Each number is 128 + 32 x the weight over its row's rms, rounded and kept within 0 to 255. Layers, rows and columns count from 0. Numbers have three digits each. The size before them is the row's rms in percent of the matrix's.

# layer 5 MLP gate, 3072x768, rms 0.0411, rows 0-281, columns 576-623
097:159136106135132134101094122082130111104165188164113226146168112121105162113127134094109106118125106105121185102129125121082105149096110137168085
097:106164109194088179105164141101092095166114169157130122100110141133150082128135114088151090157176059163116168124110103137117158145145078148201066
096:130131126106158082095086108154116175098152112192101134159000128166146096176173186069179150110149098116080141121134125151137151141215132078125171
101:177090131201188115088128160084146142079137103105114142119104095095130104086106116098113084157106164160201098147160134161153134122166124116132141
097:125113128179138130110192174114139163140139151172152152121104138149112211092111155098145112108125204096160110110097117137112061102128084149156128
099:168100110091173152163197131147121115138095144182168109096144142185131165139146138080187120143117148104130145168175166162139070117155136102179158
097:131114111074129165128175113116112095066129062129097168155135167219103159140143156146125115111126102094163163123141151179123122059086104066136140
097:180098090105124116119127142154098008148106111098110138158121130125094179103095171146121148130083152108132097194067157138093089082111093157186106
097:170122126092118161106076110130119140147115153205052084157140110120114084168113149143083118117185100154193190106133136147153085065204167059147088
099:122114129133142151103118148095191145148111122106120075107116135214099086157124117170113121115149109164114108071131112159105127127127082146159054
097:176145143134079085081178133141212151124100137160121088160124104121133123101143134152110147160107147112090120095155089109097087123143077089119093
100:142126088075127140122029142162136121156079087164152170153099160140174106113183153104085103128154142132138154131109186075127105168064056093167173
101:137078125106123151138067151134134161131079103117151114219105131134107124147151104078128107102049092135175108132093110115200107140096153116208158
100:206190081098140152148124152145086144160109154144132126118166117112126145145150157073168151103103135080168154127058102135052115071078090097152132
098:189098109129109094129090108139131165138081157099126133133113140118136158135118109179094088163182120114147111166055114126107194151107113101129146
098:160100109096123124127108090110091120123126192166123081134149128133093139134176186085156103125110155162126143155106131149104167121159147135178135
099:105120131111165095135166207098071056132148119149118124115123196115080107118085134053124127184104085075138113126173103071110081086100117082142120
095:143100097140000140106093079104124094130137107154108190111086155089146114163153141065124082111102114070161102161147103097120173066158123192125163
099:126044184109136110159112151083112117121167155118115147138131139142102153110157177093137166135122126205134125129105097105139070127127151108131149
110:077161148149157051180079167118131128136170132136175161144115147090108123098121144176042117136172141115110114109122098127123140189141093118121148
103:175091154142150148114118179107115145136114157154113134153110092118112094099147104110126157098128153186137149121119121148107083071121157060121070
098:154057066152084190127225114096082068106140079135098109093155110117117100073113117193150144116120207140159211134119065023053164095102150121172105
104:137088149121122085129130125162088132184116073143144151106097151159079162145104116126037108112118129105122134143117152182099124046130115088096087
102:181149100167130111127187166100104183126125119121117120195152124107120098165091124073085123165096082147195146170083128200104149118119117147147111
097:103160079104098148137132100109109104096149076134135177091180166086064141094130147088103115158147158095122135148117165114132083129100132097146097
100:194115147149107213119101164107141153113107122152119131100090099115124077135121133115173136113135107116149111130084096183099063137155138107182126
099:157106102122165129121158048102137084158111090082124145154117129096087125095109123089112128145093114197116125146101075128173116148133138114113111
113:190119129111105111107122081149102110132190100166155109137150169190154107194139121125081154176157179093072134162074134207056086104105102080174133
098:123150113106089115139166144160146091142200111139183210132115144161149102172120165086116123147160131212076075086170144151102129111127135105107131
100:134097100180095133158180121168101135049148129223100175118161219118043156101132111151108117139127156078073144162149164101108103081139167109104157
103:127156139141117121077088106122117109137148140150139126130161168107149152162126186048089135170106183109098170152142130082112165113121173127087125
099:075165134105123197140122115086112156116109100168124127126107113128138170132083201146180099097145189174169071142133120152176092121107142160148128
103:146137068126130112084122134139160058193174168163141131146080139146093136110087153161125150133100125134158104118113167063121190106108141045140162
100:170078109115099151073178129089102104127146083135133159047110123079182088112129126067146088097138153105091097125163137098107130146080147090133151
098:157150159108090168107137118147179111179172133083105168096136094098058147122151068071091068165114068129134182116172122132009161116132127105118071
102:142167106172170202047134115134105130119146172176132152115132151070117147148107157114136085116133104111131153129147185103091165118173111118120159
099:117107111132133143101176119103139088129189103139107120126153164118082088146158087129207081126113139137190144158118089103106169128097112124142114
106:124143182155154140114125071162123107131169041106120140124143137123089064120119111112099107150072160112113146161157124156060131080110092123107122
098:116104059128115151159165134206114125128160176114140171108095073133096163181109090109128138079081184137162139114066120132183186139087137127134171
098:139148129091136133119123087142152121072143081150115119069072138146097140148124096127094094080095104107164121152195148132133103116174120149104128
096:126158114117116112146127122140165114168140092111073069116144092139097105163119153160151169129176147080121137120114127106104117110160128073036108
103:108162033098093098079115193128154118091104158060168107095114096096107109158046139101091140138113150088145151124147102072124128144085132071106157
099:115160160142142155103134112130099130115061101109110093084097123161163119193154181091135163147128111136143169091119091138141079142124187153090121
097:153093110122108111156107138120145127066107124108126154127093140125098147116107181139057145134189196134099082151105132091117081109121112167087101
096:151112140138117118109126152127082114146137104171107083115079103214074067127172185063139115213150174085096118139095139080084116087118163095111146
096:142132083108178154156133179107200152133122140153186141115146164143170064114114140125189138129113059089117108163125120126128106181138160102099111
098:161132168146183157184081175157139186143130169172153152136130187163119153168118091161110074127126087129114110145154184149194097121093111156177124
099:097134129123118118125146134112097151103094103134052107145090210116101200184155112115108137115120110112175158104197145136141103126148164154100104
097:167110133108175115071066117092154119138146112160092220101178088057088102147129123077140159132101174108083164122157121159111099086156065132140123
101:129094129095118118079147118102141136137099188087149125138120155096122102104114141100148113114110141110128190162065158094109081135155120144090105
100:102068121164144166086099093205101156113172186160090113142123126164179073111161118130124181111178087117159172157134137149108157123127097107115135
098:165090053147094187120156086113109147189111064144110126112168178144106151116098101165151159164176116172122169108119153137133161133204187116172121
098:124077146155142108125155171117065097180150130188181159099113141146117127174116201170138127172149126152137087134106134152121093097137110135096176
101:148117148109141123149149164121130086161133138128074183091124084110080136103108129146154127159146143088150080169177110135128167168093061070109174
105:206089089133115151116142171096112160187177087156145146142118090158080088107078109128155097139148109121152135167141113140113094120144110120155158
095:145138087100139136125130182153081116155174114110042138120146109156102131093164138141073104144094128158130128116114112158126160087141160123159128
100:143131101121110110113146116142152099164136139111125168084171139142103137170158110133122079139132171077120101125177143147127090112122099059148161
091:136115085157127137179200143098140121165199120140111084138132165026159118167135163120082121076093158103121143080127087096057112087074126107143126
096:149126111167071115074115128162127101176109141171125151106137138138095097176116152143132105111105157138077150142182160069110104120085179111070112
099:123114145174117137057066155140116152143109150116145109042110149168132103140100171122187157141113128136139163171116122091113163182156119151177138
103:107138130121115121108118070044147120129098113127132113046090146130151149173153069119164084158112127113077171168185147118116099120144189056119088
099:139071164114082140153124088092159137171086117117166103115120175137133077165110144092113139166129086077129143139108155154155089149117124085160164
109:148150159184101154088093153109135102075149088097064135101144106102112119101193218191111136118133091133156151150094125097121115152078116074083119
098:166148153118110136065119073063134125185130122105128106145105100090111126216178143191139091144117174126168165137112160094126133111084140133096159
098:137145133105089120129104185100126135146103076153057128150081181130120123147140111066123124227189056135115090118125128122105111147137113086115157
102:140105209113113203119145148093095107123154173128125110089065133159158135160156091116148116099146117130129102177124105108080091119122105086116117
100:132074115152127143105210152129118097130159114173128143121112113175036172077177099215072099108197127088122129146164099117117093123108141134146202
100:142091162111131188118149102171140064167162093196166119113118097114119129155143149161148111149097164158140110099162130087103113113147084146057096
098:150139122138116140124104117087040122149155091144048076133106164092108115156107192104141067155108130105119068164136140144087140100110107086072078
114:143135106135104137153094156103127151144190130177083143173147188102158111183165150103134123142065158139147118157110125143126141076145153099102135
099:128161128121119094051079160088092156146124103130117218102132128202136085164144129117128101155126098158158125129145131129139148108126206098144130
095:160124118131163160129130162138096135161101138255200089138126078096078121120070174100103134114153155136105118137105159108088164192173104049157214
100:139067106139114128113153128115117096103094137182147113134090101107098101129171120077047133049057065118157134144105127139108103121125082123102212
095:075171112101107143122081153189153087151101134173114117127134133163150159204085154128132130144106180118097130163140079079067081162166197124149117
094:164083120200100126128174137072110137174121099157143154187089101200102089083131088122165127117135126155128133111141116124143103108070114131105105
102:169159125112136147116130139122204123155093194139137117145170154158146121115159227070155120146103145112079187103068101193115070095104182091190151
101:165144119133110148118099091060111196129107113073146076092074140117104114162094104138120038177107115112103157142115102157187099085163082103112107
106:194111150053094124082167141169093135180097116140099152112129115170088119175126123067200133125096063096159133101087186106176144152078128092093170
096:138119109149119110125137131192099190110114168123097151143106102137154176166104172036129115093145141146114135165127139116160075087166101130094126
098:163147144091194124130104133125080136141152163097069098109051076205131121150095150152137147109155154095138177106138115149153077119143201145133111
100:122149168163098155096088122113078101111111155094146134141135164092097180142138166176031174218136113116158161172160101173126119144100118074117113
100:112113157063112138032087107082104077125112132177152176163175110166117125176104092092104139140120146071093173127189103102167140104173097092128176
095:116129124126121120059074128124156148193103112118153197162105132155068117172163149100094106184109141146091156129121166058096084191148080089075169
098:205117139146158090168069098129164124097142091144090100146110143183119141101093137156107137140124190153173138149103155102085127100104151110149168
101:164069080168102145139130125149098170129181157160148144123070111083141097127142125090102112184146132113149106164131209132151141081151171083131115
094:151147066085155174089154117116153166105106118203142105153080097100096165100138168111188139088075216084129137164178058077130158141191159145118165
118:220171129162043179056099106111062106168109123133132130192113128177108090183098096126115136138119159106124130189150087170086124115116107124149122
099:169107096178089129141151149131119102139121124100105127108102172124122065141163140089173104118098100116139173183104143152098105166111172126180076
098:147156124087178101098101099059143130227087121087138179134120137158125168129089139089140155192071109114173074104108087108116126096060121120141152
097:141147114125151127038145197099071174150139167080110130142148129122129134098095128079121177166128158147080159088085126142078162108083139171127131
099:131083112139177153128151166127128114190126087077150224097107138152123089139094164164097159087110061112165096117073124150005080150156126084162159
099:143113104125130121129081137111146134100141178122182180104099106118192110136145077124108097119133135191139130188113139135115105060118117182121081
101:089125154132124118137124112118141165119153136163130128174168085186147164107106190107124140122173092103175105167107050111122139166117166104091119
095:152139115080096122154120166137112167148116133073102146134132100155114117169126141164106111185131129161129174173149123090105154161115176133190113
104:192126077122116174102168113171143121125141162119116135103168157054126082114139111089107122115139115144108121144177158115052146105105114115112133
107:180086206161123191128122127134122194114108119141154149121127097141068100145124154134098145119135093120142145166113157154155098105126099100143106
093:129092118149101112144088166155117068182166129160051134173109086121120110130121190168124114163103122110184098121170137158147067112130149121147164
101:153137116110112120042128139135075092143134195122124067138160080108169184168168101095099089084142104141143144139117098160109113146128125122120142
114:134128082180116170069139123161110141114141117105114133144094156151057136143165171154184105147124093134113132149166154156113069103133139087131111
104:115179150099076133129094128166120225093164113091108156149083174117103143108124142100122127140102154185161140139085135096093128088147153068088168
100:116129201153102109113139136134149154150172105127110106190109114068110135105132129112123124183091096116122127198124156112065137109144095063119157
100:102151124118089184179094114078168119105181080082086106149113108037142141171151091196127097130078151119164075123095106189088173085067128099085134
102:137126146161132128157101124107112149175103103130150133148106114145149181169107144130167113127123101104103160131174089099100112156085133134146118
100:108107116111136183085107109076151112137144144186118120108107136111110147142152081130120146088113081155156079124156163114115094120129132155122104
100:114064089086134133132085119147141118135160085181029095158105134210081081160115166074162124167229154125138156090124108172117095154130096075105028
100:196119121123065139101124119115140104107160158150171108144165134145160035174086115066158063132136073133145210142138120116119090135109114092115121
098:103094194156070105136079100134074092098140109106095129146146087161132128143086113170120149084147112042084123160085187159134122086127126061135178
098:107122129122114115108081115141101125143134182185133165128069099147114127138106176107128134119096119173128140118136137148095181134157189119164087
096:170126127116134137167111072140160137139142168124197140162115118176147129058118117101180159124084178112149152145087106119154094153148134080162147
088:125108121123093158130134144121092110116146146124118153162056165133112089164133091136155132208107141157110178118178109109146144172148130115143212
099:118061135117142146155151102141140160137090144130142111075166118155135112115106113036119133057124130116100163099085124133119053133067166150133150
102:174041128120087192134121116140149107128157121221176127053108156133126112152131092130125120103143081194160082121075093146145164042148079031133131
097:151119070115182108126154130097042102177113130236141106137144173198128144146135168131101158101147112142140132130101104138140146127114103133164086
102:127096109108107126105113120109105137121117109124140123151198077154106142153106094129142105116125045163171096135151139150137140087070112121132181
097:139079154107125150103102114152101094153138113111130119214175123141165165148189112088132080165121130193141111129122092054131078103059131128112120
096:206123063124113117136117138122150106131188104117130151125128167152124124105144112120129117156104203086143083203170146143117177047126148109177077
104:148090155125176148132123111138082149122176180166097148127100093126111119119043100085174113116095180096169136177094131131119106085175132104069134
096:165114128112092126109063143105117131081073140180126137120122121109153153108149150087118123173130168177146133145108150102141187109137226130131138
097:113094114152132142107096145146183071147143120137096168192082079136090159151176089100101100153127141146130104152132162106104137102138124125116124
099:144084072196108131142109123168155054121103065105162160184107168145139193160108172130101111151092148087083163156134130104171123099147120135133148
100:153138114141163169092105126111097191115116119211096115124120121183148164129134158141122048103143082117121111099123208122188105143099128125128065
119:175106102131021175139119083098137142167157147195101132188118118118104103123152140090156142159131126143100115102198157111159123147130107093203135
100:145054092147103126076117140090166188134115117101126140197115169142136092137155176095107132153111125169132123171124090142135151097135149142102148
100:090150135097157141105137120141099123129137171119085151166094126098132194140133069076153139153185131085130105160113139148061067177169041070154093
101:109116111165157123145132053103125146129122095155094151124134148098137148138166131160140055137154146120144097182148134135141115134192100104144147
098:099092110200159169114178098155098093087114096172096144109110118131155162090148126114134072108092047174106076206164100145056112161082084141058112
106:106062135038136147102146127073159156120139130136103181178139114151141122099126126135092099143146159115145152173124124143107089119088131086134120
112:182128137130117162077120115128093122201124163101067159167102148103113125189113125103144141135084061126100163176119056161115160066137188114148121
099:126122175102178178099154081103130087179108145112074157148157149156122165140103166158124095138106099120152111159183059084138143166131131094092099
097:148134091158114134161129168111085097158141127099118157172132147146121169140123156138124182153139141093154134188108171129158097128138158122126042
096:128160083145060089086117155170135093110117176132129074163132163102111153183129166077159128142130080165120121139120123094113081131192139089052079
099:104129106118133121155096136101179154127084116159155137102081165185096245135097160099164115113112086170157143139081127165124128094153171145160146
099:195112147077119237133132108115137148128100149151155128105131096158074134125154133158130099111149087214174079143178129122113116091123154147174174
097:131105146145107143136133170087095063164162184154075090155079116135153133142154161094161146152105140110131124093081119166065168109155139109073092
097:153107146122118104110095171112117152190104112120137159135089099157161127135193142120132144075149088153104200108101125082072176124135108094085138
100:150153125139090088081191165096156144129117088153162081094142149147136079145112091108146124116118107099133188060131144075158101101102166125153167
097:187124100087103138145087105103094099117175143100104128105130119159127126120087116105082131085131118078151160146162084039098175126088124100174186
103:149058132146164136142036126123116119171114173090191143185100100154110126101085118095145132139072152192165136129102131091140093151126091089070096
093:133095115090154131169114136133101087135163105109098138137121183091113147126076128120108175140123104154107098159147121169087144146146123064097155
100:163131111144131104184086146104110173097159089204128121154104117156076148109118165101087105153150114113072133183132170146107069119141113158214131
101:138119135161150085165143126079098152123176175098127131100118105104117166140119159092120113109113125180163066138118058152110154131076117138105109
104:159098122100124165096077125121081164132101074124136154160078121120114099123140189108155108138123177053118202143117177118120097108149104091077105
098:159130173149118160144135151154053143197196149099107106141159096090126169141082102142120169146096146155166158112207151112158106176153111105162124
106:195133082119077144128104096105133132145080131172078105183093122091139097111165169145144130140066158144106147103143142136156106127143135140143131
097:164149123127106144167160105115118136093135166131132148113166113201087118154144104138154137086106122120167087151104115167115148067127164080152100
101:136082095218073102132153134169150131145065138089106160173168124161120088218106168058158114152150174126118118116129128085118193098168131135102116
103:130106221158133133115099154133126158144136165149109109176114120152152104145187161117159084144107069121160134118108149148110121102122177126106174
095:139120103152133131137142141117081142148182117181102126189118139118125104173147085151093133131132132120076196063085147191149100150121142131133111
099:136084119170096157142147104069174127120156188199112111099172104101150192225114138110181105151121128174145095156131083080082096153078129124139126
094:125102114131106072088171126152130107175195177163099141158141108174111140123100164120129140141142120068183149118111125147084130074077123111148130
100:118107141089120183165157095150149126155132154141220105125112123129084198113093095127120191156095056052099120083091116135094179072163106103146137
094:128083096159060185071090104141045123158128193103131137141103150158081130141134101164141178119078162134143151206140121120138122152146072088134102
098:151097108143118216155069123058145075172115147161192174156111097133167175122102152146086181106129130092122142137069120167136124155100066094151111
096:153138132082084137172108142075144146166114151119071120133102114133126107073123158070144118157096210153190108095127164128155057146161022100131130
102:129093134079110127144127068143117130132165141092129115092118099144191131137118146113087141199091175094220082160133109190172095148084122115107126
097:050066157145073164050146094144122150177112097074097145173126143099053124198143192149048120122148075097155093150077032139106144080236114139113132
104:098175098175146159116105126149120069084174100143092164109095204092129141142139150133165128152153106153162109079100141124000089107159174057096163
097:145128114111075154136079105150158143169132138123138150188057165194117132145074110098128084098092119128084077125117102125155131125163039068173104
106:125095105113165132045137079076133116111153090173174140141124056108136152124086106099110116128106112136124074151195156111147147115136085158168101
099:159193115149091150068143118122149128142143150107185098214112130115110187149151157156119078106107108107075163071137130140094131077112082119098099
097:112111149148103116117189186057139103049159087125086093156154162124137127091138182174101167135095106159122094119171154095123107137092146092082099
096:124103099108097088101076090097124145100160113175133140142036091157123145120114115085130089139094192156136115165194092135177122122120144113140179
105:165062168141100135106111172120149173150136129134110101160079124100090167156146160064131123152056142080188121159103116108141118076128133088104148
094:085086140134068112117179154109166132134160103119106120209131137099125108147122113134212180186145101200134118155142048147136131081112109130181193
100:154109135126126165084207126157122101213091200168132141136123112127124232171124199090164086176036105118116111085135126112137125165157111163142033
101:151130145119123164106110139073092127108158123146104162137149130148126142143156190103146074136173165105175116136143117165124149104078108094207174
098:126148080112132171124140130116089201112081143173136195175081138111122164095103157148119137105101100122140135167134135091131082124103119086148191
099:124131072112160126103042118118102150118175157065123095050117163108115167135146110129171147142156150195168113145152139155149070112127120030115163
101:181107088082134124124065130135068099191145117151155182158126077133137197078215144126148110140172111148113130147140124160113063158171125106212081
100:069068106118121098112162123133137074172141177152164148131202123090154172198120155127138148148062110075157140131146131116126119092131102095072179
101:124106128147162128131152103105101101097092094137140190095102112148105130142112112155180099134132109175141139141156054050111115099114148116109168
104:173115127119077122141119075096130101160141146147114105136113116174089165142210116171122136116136144178152090175092104131104105079181075123060146
099:116115133169142092121162125129142199175132130184089171109124121117096162162063130166140151163111109133146114140160152145108072152128107120167143
101:150103142103144191088144125119038139133090069107103184138160221147167185118174088123158132158132145178136088131082152125152140055137107088171154
109:238110143098095092126102200095125148100132189130157138179152138159136132204075141190095124142058080093086117178085122134143149166093129156115070
097:150076116102149088111115097095121109182199112106109134142115124083146160135092166121103100164175111144125139103157119145103140149166074030123144
101:141121135130068180078161153052138123117162138106069185135128117146135112154169180188127093151122100194154151128111083091196075107080080100159127
096:183106137129139190121106154120139100072116099104126177113096168080133063118194122097135138092109173077047177152149174126119064117151131095157126
096:112094125076097173038135115099152204141129123222173098078127146140139109186160089119143083127119092125154187107079094184162102107162064131179148
097:145111079148135176120127130029174165105132155131151086107055169128104075159138112174057106121175088166215195141139049090186146115136149109112094
102:144079105131172121078099191139154116170158167126148153112084107082088182134118124129107151152129085114117131171149145112110104092122132095151091
095:176154190129190187105168152178144061115145098149080047089181181105147172178114156136113104079144104147143162149134086157046130135119125138089121
097:128115141143144180141137066098073112104163169167144134108152149097119152149136088109056135061099195158138118128139143149098194087134140116108169
091:145114111086169140121151169120183069114191137169159142097128134177099125105141104150173110177138186193125117084078115200114173120120134146145111
100:152128149113105086031098121101119115139110111139105124113106097117115154107152165107170068104139100104087077103110102069117152136149132124091223
096:195083149085166130092104120115121104132095153099105081185143158076110143107169135074084114107099144070113135163109095103131158128106086117153107
102:101207125230167144134104149148100140160093120166107135121136108125170192148134109159121172140134151091080142161178105097091193111110051089166093
094:126117166133134172087084143117097129145166127176084140159088067163056072121150147147169090180109093155140141154110126144141069119093132092117140
099:145109089113137155083094107079089109136107136157115129120147149143127152141107132091146083109131121150110124077161105117106114103149153115149083
102:148104103069114211127118142073162141169128111136161045156121129138150123195124126101056106128075083113139170105124115142113129157150167078216105
101:114137143180106216122143176086137142123193143154089122122125104140147106096150094070142163105142079183127156173138107138091110067150177099175106
097:070099146148108135124139126142136055099133158174084097170107123082149167131126123123168131135150173145144129141141162150171102123115134120118129
101:211107102140132170051182075161108162148119153186137127140061131122100107109115137139118120137111076123175123174188110082151126099093149122126090
099:116142092085077145144096160134149145140127143111130168164076107147087114232074147134126136109095079187125157157106181130140155045147014098174063
100:138103145088117113103119110114222124167143110164157159090144107050102140152100123067091174107114060114118083102129114118103213123092062149144130
103:143103107158086151111078108110085109154170102102126163180074128112074079165137089169108111165096116145164139088128112143159099118160083113110133
102:114124107150082184092065116115164115172145125083100152145137114108102069118140106121095131129121140060078180124126129160103146106146125077125116
098:128140189114120066082181119082182107137105182131193101123113111133125134136103173071060129133116086148098132126155136118084075091091154149172130
101:117120129136159151114084130163171153196115127125161100146096139190146108138153139103128118140170116143108145084194151089132124088084122136114097
097:122088096144126074150109080154086128104164163178136130141052108173112081082118126095135099127182134126100183118127158181144125195181113139142082
098:127109096180090127077138158102179118090088119123124135122064119133131147153173145142126088083082143153129181158138111096116157142089132121206134
098:137109091147098108138108129123033127154154166146149163154161134111130152125087085103117146139108128120079163146134134073079066180155128119141076
108:144079145097116174072142170132114086095206128116139210172166175119115116142114171113100160119103109123206092152115061123107111057143154063139160
108:157126124103121171066152099088111109129137053138071147126115154131147183126129163123132137155104146158175114175129102154177093118176092150161128
096:199101080110073155113152127122087122155083073180129113106149124175124062192104128124080124102108051150105138120169185186138109093158178133086111
099:185177089096124096104117116188108131139114090142122130094143182152102123101203137092149152183135132117227128153182092078117104165089136118161145
103:157133143135095107146125086079155136089071148136163121119126147093103110127128108164118116127133106125159092102141151131157072029085073123095130
097:143146102145145100155161098082145169100164104159090133082147091084040113149113146102195121102180180151094130156105139077165068090080107110174162
102:225149059154093149124084156073102145099142171137109100125030149121158138124077144112168117096166104138103144134167135129130117104130117107085132
099:130118113161137140079133184138103117146034109113148211142082160178134197149076180054120093086117070164131168117080143109091139114126125118151132
100:164097132145136133173145159110111136115114110067101135137116154142065102091129166085109152097097145175088091122105172078065063135066123152115124
111:136061066100148182118094113152099108101123120163077117154158155186110168170133133146077148099101119100056109120134180221179078133126153096107102
097:094120119153118130166079163121034082112143044194112157156201196129107129165128099106057144089120119078106118132109101073057184121116103139157094
100:172106108158094125109163160114149092138183170094098115185102099145105150145109218160151142095086111110108171123101143091107134096117111053130088
106:118133128143131138150103117111105185188097163063137130158083124143144166120135122108116170081073091092151152105079073058122153094185083085096165
098:134127147088137098125115083101194101145159093108124135155108120159129178156142156090081112095168170127121105147075170217136139114167093101115111
099:169118089148114060085130161080151211195096077107180154052133183147174157134174137088171142095132134149102124126110140131156124130051078187108187
101:117111109116102142125106148136101168160152115167140137152135139092134095142115088142141066079058080126075087121109177127112127065121134058157149
096:112101122097107076152142145166137090152135212099132121114114166110062112087071190170098157194174111133147122135134127120117144173094113099085131
099:131092176183125185127171098116086081139119119153105152140182097071080147162152138121143083141068161125082159142093153101099069144121098132139160
099:183077075127092128101154127132134098075191112040136119109120105202111113128183036185136127108182140163085201137122141152055127134118105070128103
102:119147113171157092108146076098116112127090124128147136134118110123144161118110110092119088080124031126088185121140113100129127110128111129119163
103:170140099111116144146133187102153073122160098120094070132110139135125095143132146144152152157155193059098123185090132133172117086082023129152160
102:146142097113118169056092183115139099157126138094127137102126110122150117155123107122124125154168079139147131118155142155112059125144162109187099
098:136157150144103092147123154129123121119165126152117129101105125048121103113092160096175150142126079135128165095142099092132150148115101172094144
096:147129107163066109154106113091105170133151159069144078123062146119063136196175180128168145139077102165100128137081090115107059100117101094060158
097:157115136118105171152114113119176133143214150159123110143099098115135130165069150141123206086105125135134124110105108124114075120093100152127139
098:117135097114123144100165123080075102168128239152144127116064110158117177108135121096178118096126167133121132125105148141143186103125147092144102
100:163106125162135128138188124065160152155117189134131137145158196134092100121114146137143154172151050184186151118088111133133094132101152137181130
099:130159082084164116125149096189164103116181120152083102127142187164151127155115117108102118117189137153157121157101203134154072064118159146105128
101:130159144110129136121119108116114114126119140114129105113087128150103185177126087092125226135148128096119093094148093166105113100102199136188079
102:148154134105121162111137099123135123187105155103123156137106129073085125167140215173082158145120147131107154078088114098074115088102129109145129
105:094153126112105115057133101108137129191089180122198173171129117118084187142091170097167112157131102093157137115107089146127087126166139063148124
100:173177138140087094109133118099138139115116137130080164118116119101176111122156161138095178126174146151114142072147143198174105110092147136147130
102:166122149131120141076127156142110098167129120178158159126103158109099170155094184137117143183075154164163120136111082095143077132153131121096155
099:121110033094122137143156100106098055074075148143072098161153155134123203155117145101105108091118082142094112128139102102130146203104126102150114
099:116097153071129150142116160055152142166101124080124154074090139125087154132112128124144136093156126134129088108110092125128153132129161135114207
099:136085183171053191080145153118129209086192100145174152159143106103100121188146189052131102120134149118105126121159165095105192081133119126170164
100:162173124101123116070117129162184121142117116119120159114143138137096079165141169164121118109156163045084140175140098132105097143146085096147111
099:090124115050078132141138106076062112166133154155066107154098124146077124129141081114105126094128104126042124174141159131152079105148171117146166
101:111103070155106219153090104057133126166156175147133189117129147125116120128139124156151061101166096117068188099105101152141133099183143122132099
098:159115051143136156108120164093095128181122138180125077164098150169077147120083144135183109128114186122124156133134149148115109100100174111082146
098:111093069167152110136111125086111071113145122127140098192137146123137077096113144091120136188177047182104142159175124113129124138137131049166114
098:163131093123092165062150135099159114126131135158127199158111101140158097113185185166142135148078059106071168156099188073084080115090065100098206
097:127169128090122091134118102096122134109152111093097093176102161075087160163137093125105093113130084121133113172130193066105115043202063137185163
098:142221090136091163101104137117152108155145117091174059074115141126111144117105091150136120101150144177200116087135138164171079113136145099162169
102:136122134078131193143128132130133138153136111133144109059065096100118147114185128100129150151120115121114052154127146132079078140116134058140152
097:194108127116148150133151134108168126160093073137142152175180118175098084142158162175116172146148099171155068150091106085154106136124146136131100
106:071171206096161118057080082137083069128126126167171062126102125146136099107087142139098111080153117137101080091170093168139121138118173165161143
099:159176071110086135119141074167143116132187138155177088168118175124082115137148109148116088193125116159077149163165090172131124125141133094112152
101:167090065116125112062106139115105134140165178147125130193121132169142101119099183115139142157172119101092084182156201170127068098096120096136124
098:137179132111117098145147081172101128141166126130145180189109119138081129145059100110116150096162125141113117090104106151181155102168194135071140
108:148111180087050108111108097114091150119146102077063170079057182141127160163125137134099148173152160109113137141128166144081064047128095095123111
098:092083179113115102114094128122136159160114107146124163114112139176143087171147119175081056166103161092134111167167077105099151153137091109104079
094:106134125129171071160121058152138142115112112166087191114155147185178134195121138164142179170163185093073085148113082128076165133135175142110088
101:114130134134123116122124176099105090100151112124095133128073188192026164170154169149132113119062159092132150139088135095150124159088036085159159
097:118086132124086063112078117075082104119129081110070119114146087122124099162152121034150183167207144123165131144153164123146112164122112148178151
114:128062108134118133132122111091112101132168102140120142163105172149127122132071122101144144138099155139164137156162170116151099153128136100176139
103:089084066121120142084157114147115158105077116137159137149107157148123121114153094152149087138116098140177174170108233134153075104138092133136139
094:144146094124133146095131172150161070165118159115115132163130105116129146175089080102087115153092125133170124129157133135102149165120147137107069
098:158132132040114154114104134151137085133124130153102180121150076137121132124144149079126061143193102145139135140163119128087138126112142146103165
111:155134137070187133118119118172150183129114101163126063175150101152134079142146137088160190130142146052134117139137164114132112159150108081186150
097:095147136120100113146142097169117123196156077113155108120118086166088148159078126082053169184118147144175150124094107162151133161079141118124092
103:128193188134148120115141096115145070171092178156152129102158123206070162121135142097109127144117107064141089100177117195110131132186176103148139
097:106158126098118072106208067099104102143130172105157111125081046151104116167105148129095152145113153103133077133176094153101154127157148163107132
100:141083151168097135132131127137163137156168172191113168187138151086113106149123082059076224133159184107113143161146139090138075126143152129067165
101:164142155107144102072160125159172128125157088097107148135152154131126092168172149137060070073121120144173201155165144144131122058170146096134138
095:139153120136161145108158120141096102140121134121141054171128117103101144140046145131048161120120139161127150141131120143112200151127077099131066
098:113097134113159149092142145129149113090111096119095168135066104166103093107097155136109177151116138134154138148086119147057176138121155146180193
098:187112124103068178082131116143125123175133130176076144167209136143103122152094117161146165157099175150160142078121122180111076107169081107097098
098:099097102106094156124128127133117095140136106119147123106081103127129122121142118183134179137154096145127145162139140089119136124197135081107129
098:118064110108130107089098157102090151132106135186120097157068178175131065117191143129133169189074131104197081115132072188168113094081160101138118
098:154170171169094166101136065143148105142149155162175123135119159114104122138132092129140112086111128184180128160115065059124138068132087103151126
099:153163092110139096109135121147091090184179139184115093133149124127159173166157128095157168106112179102113105018158125207091171082087165131136112
103:135135142151175189090157087100117182126103123121113154076103136127135191098129091102123068025155146110147133145091155128154105084151112039194099
111:181135099126103110173092179105123140161135146131123088211080146166157113154082150110182104196141137125138163151096107102181068110114180080125103
099:107061087136138109127121140111093061199166079130106118165134067118117130122135152166165139055105063142161169148080118043205131091140135102140144
098:124114134145133162090106095063151116194081120177101172171103176184131100058149175122106164138149147135119117132140123165117054180126097106109121
099:160141090121094165108135077101168109134137096195131154112139210146130147129104072096199097131046170170122117212156098115150129141163133090110105
098:132129145141119148081120119095123140146130129087173116128156093140120113084128168129137139137138084147145140127125108137089075133114052076083130
100:150134128137103161124097127152168114149153046151093086103126116178092188132061130142113102114126065098152153100141137140086092084137144109106081
101:161089117135095111097139116159096138140149130167086131154146117181153144171097189138049187136103085116168108118096162113152152078156131139113108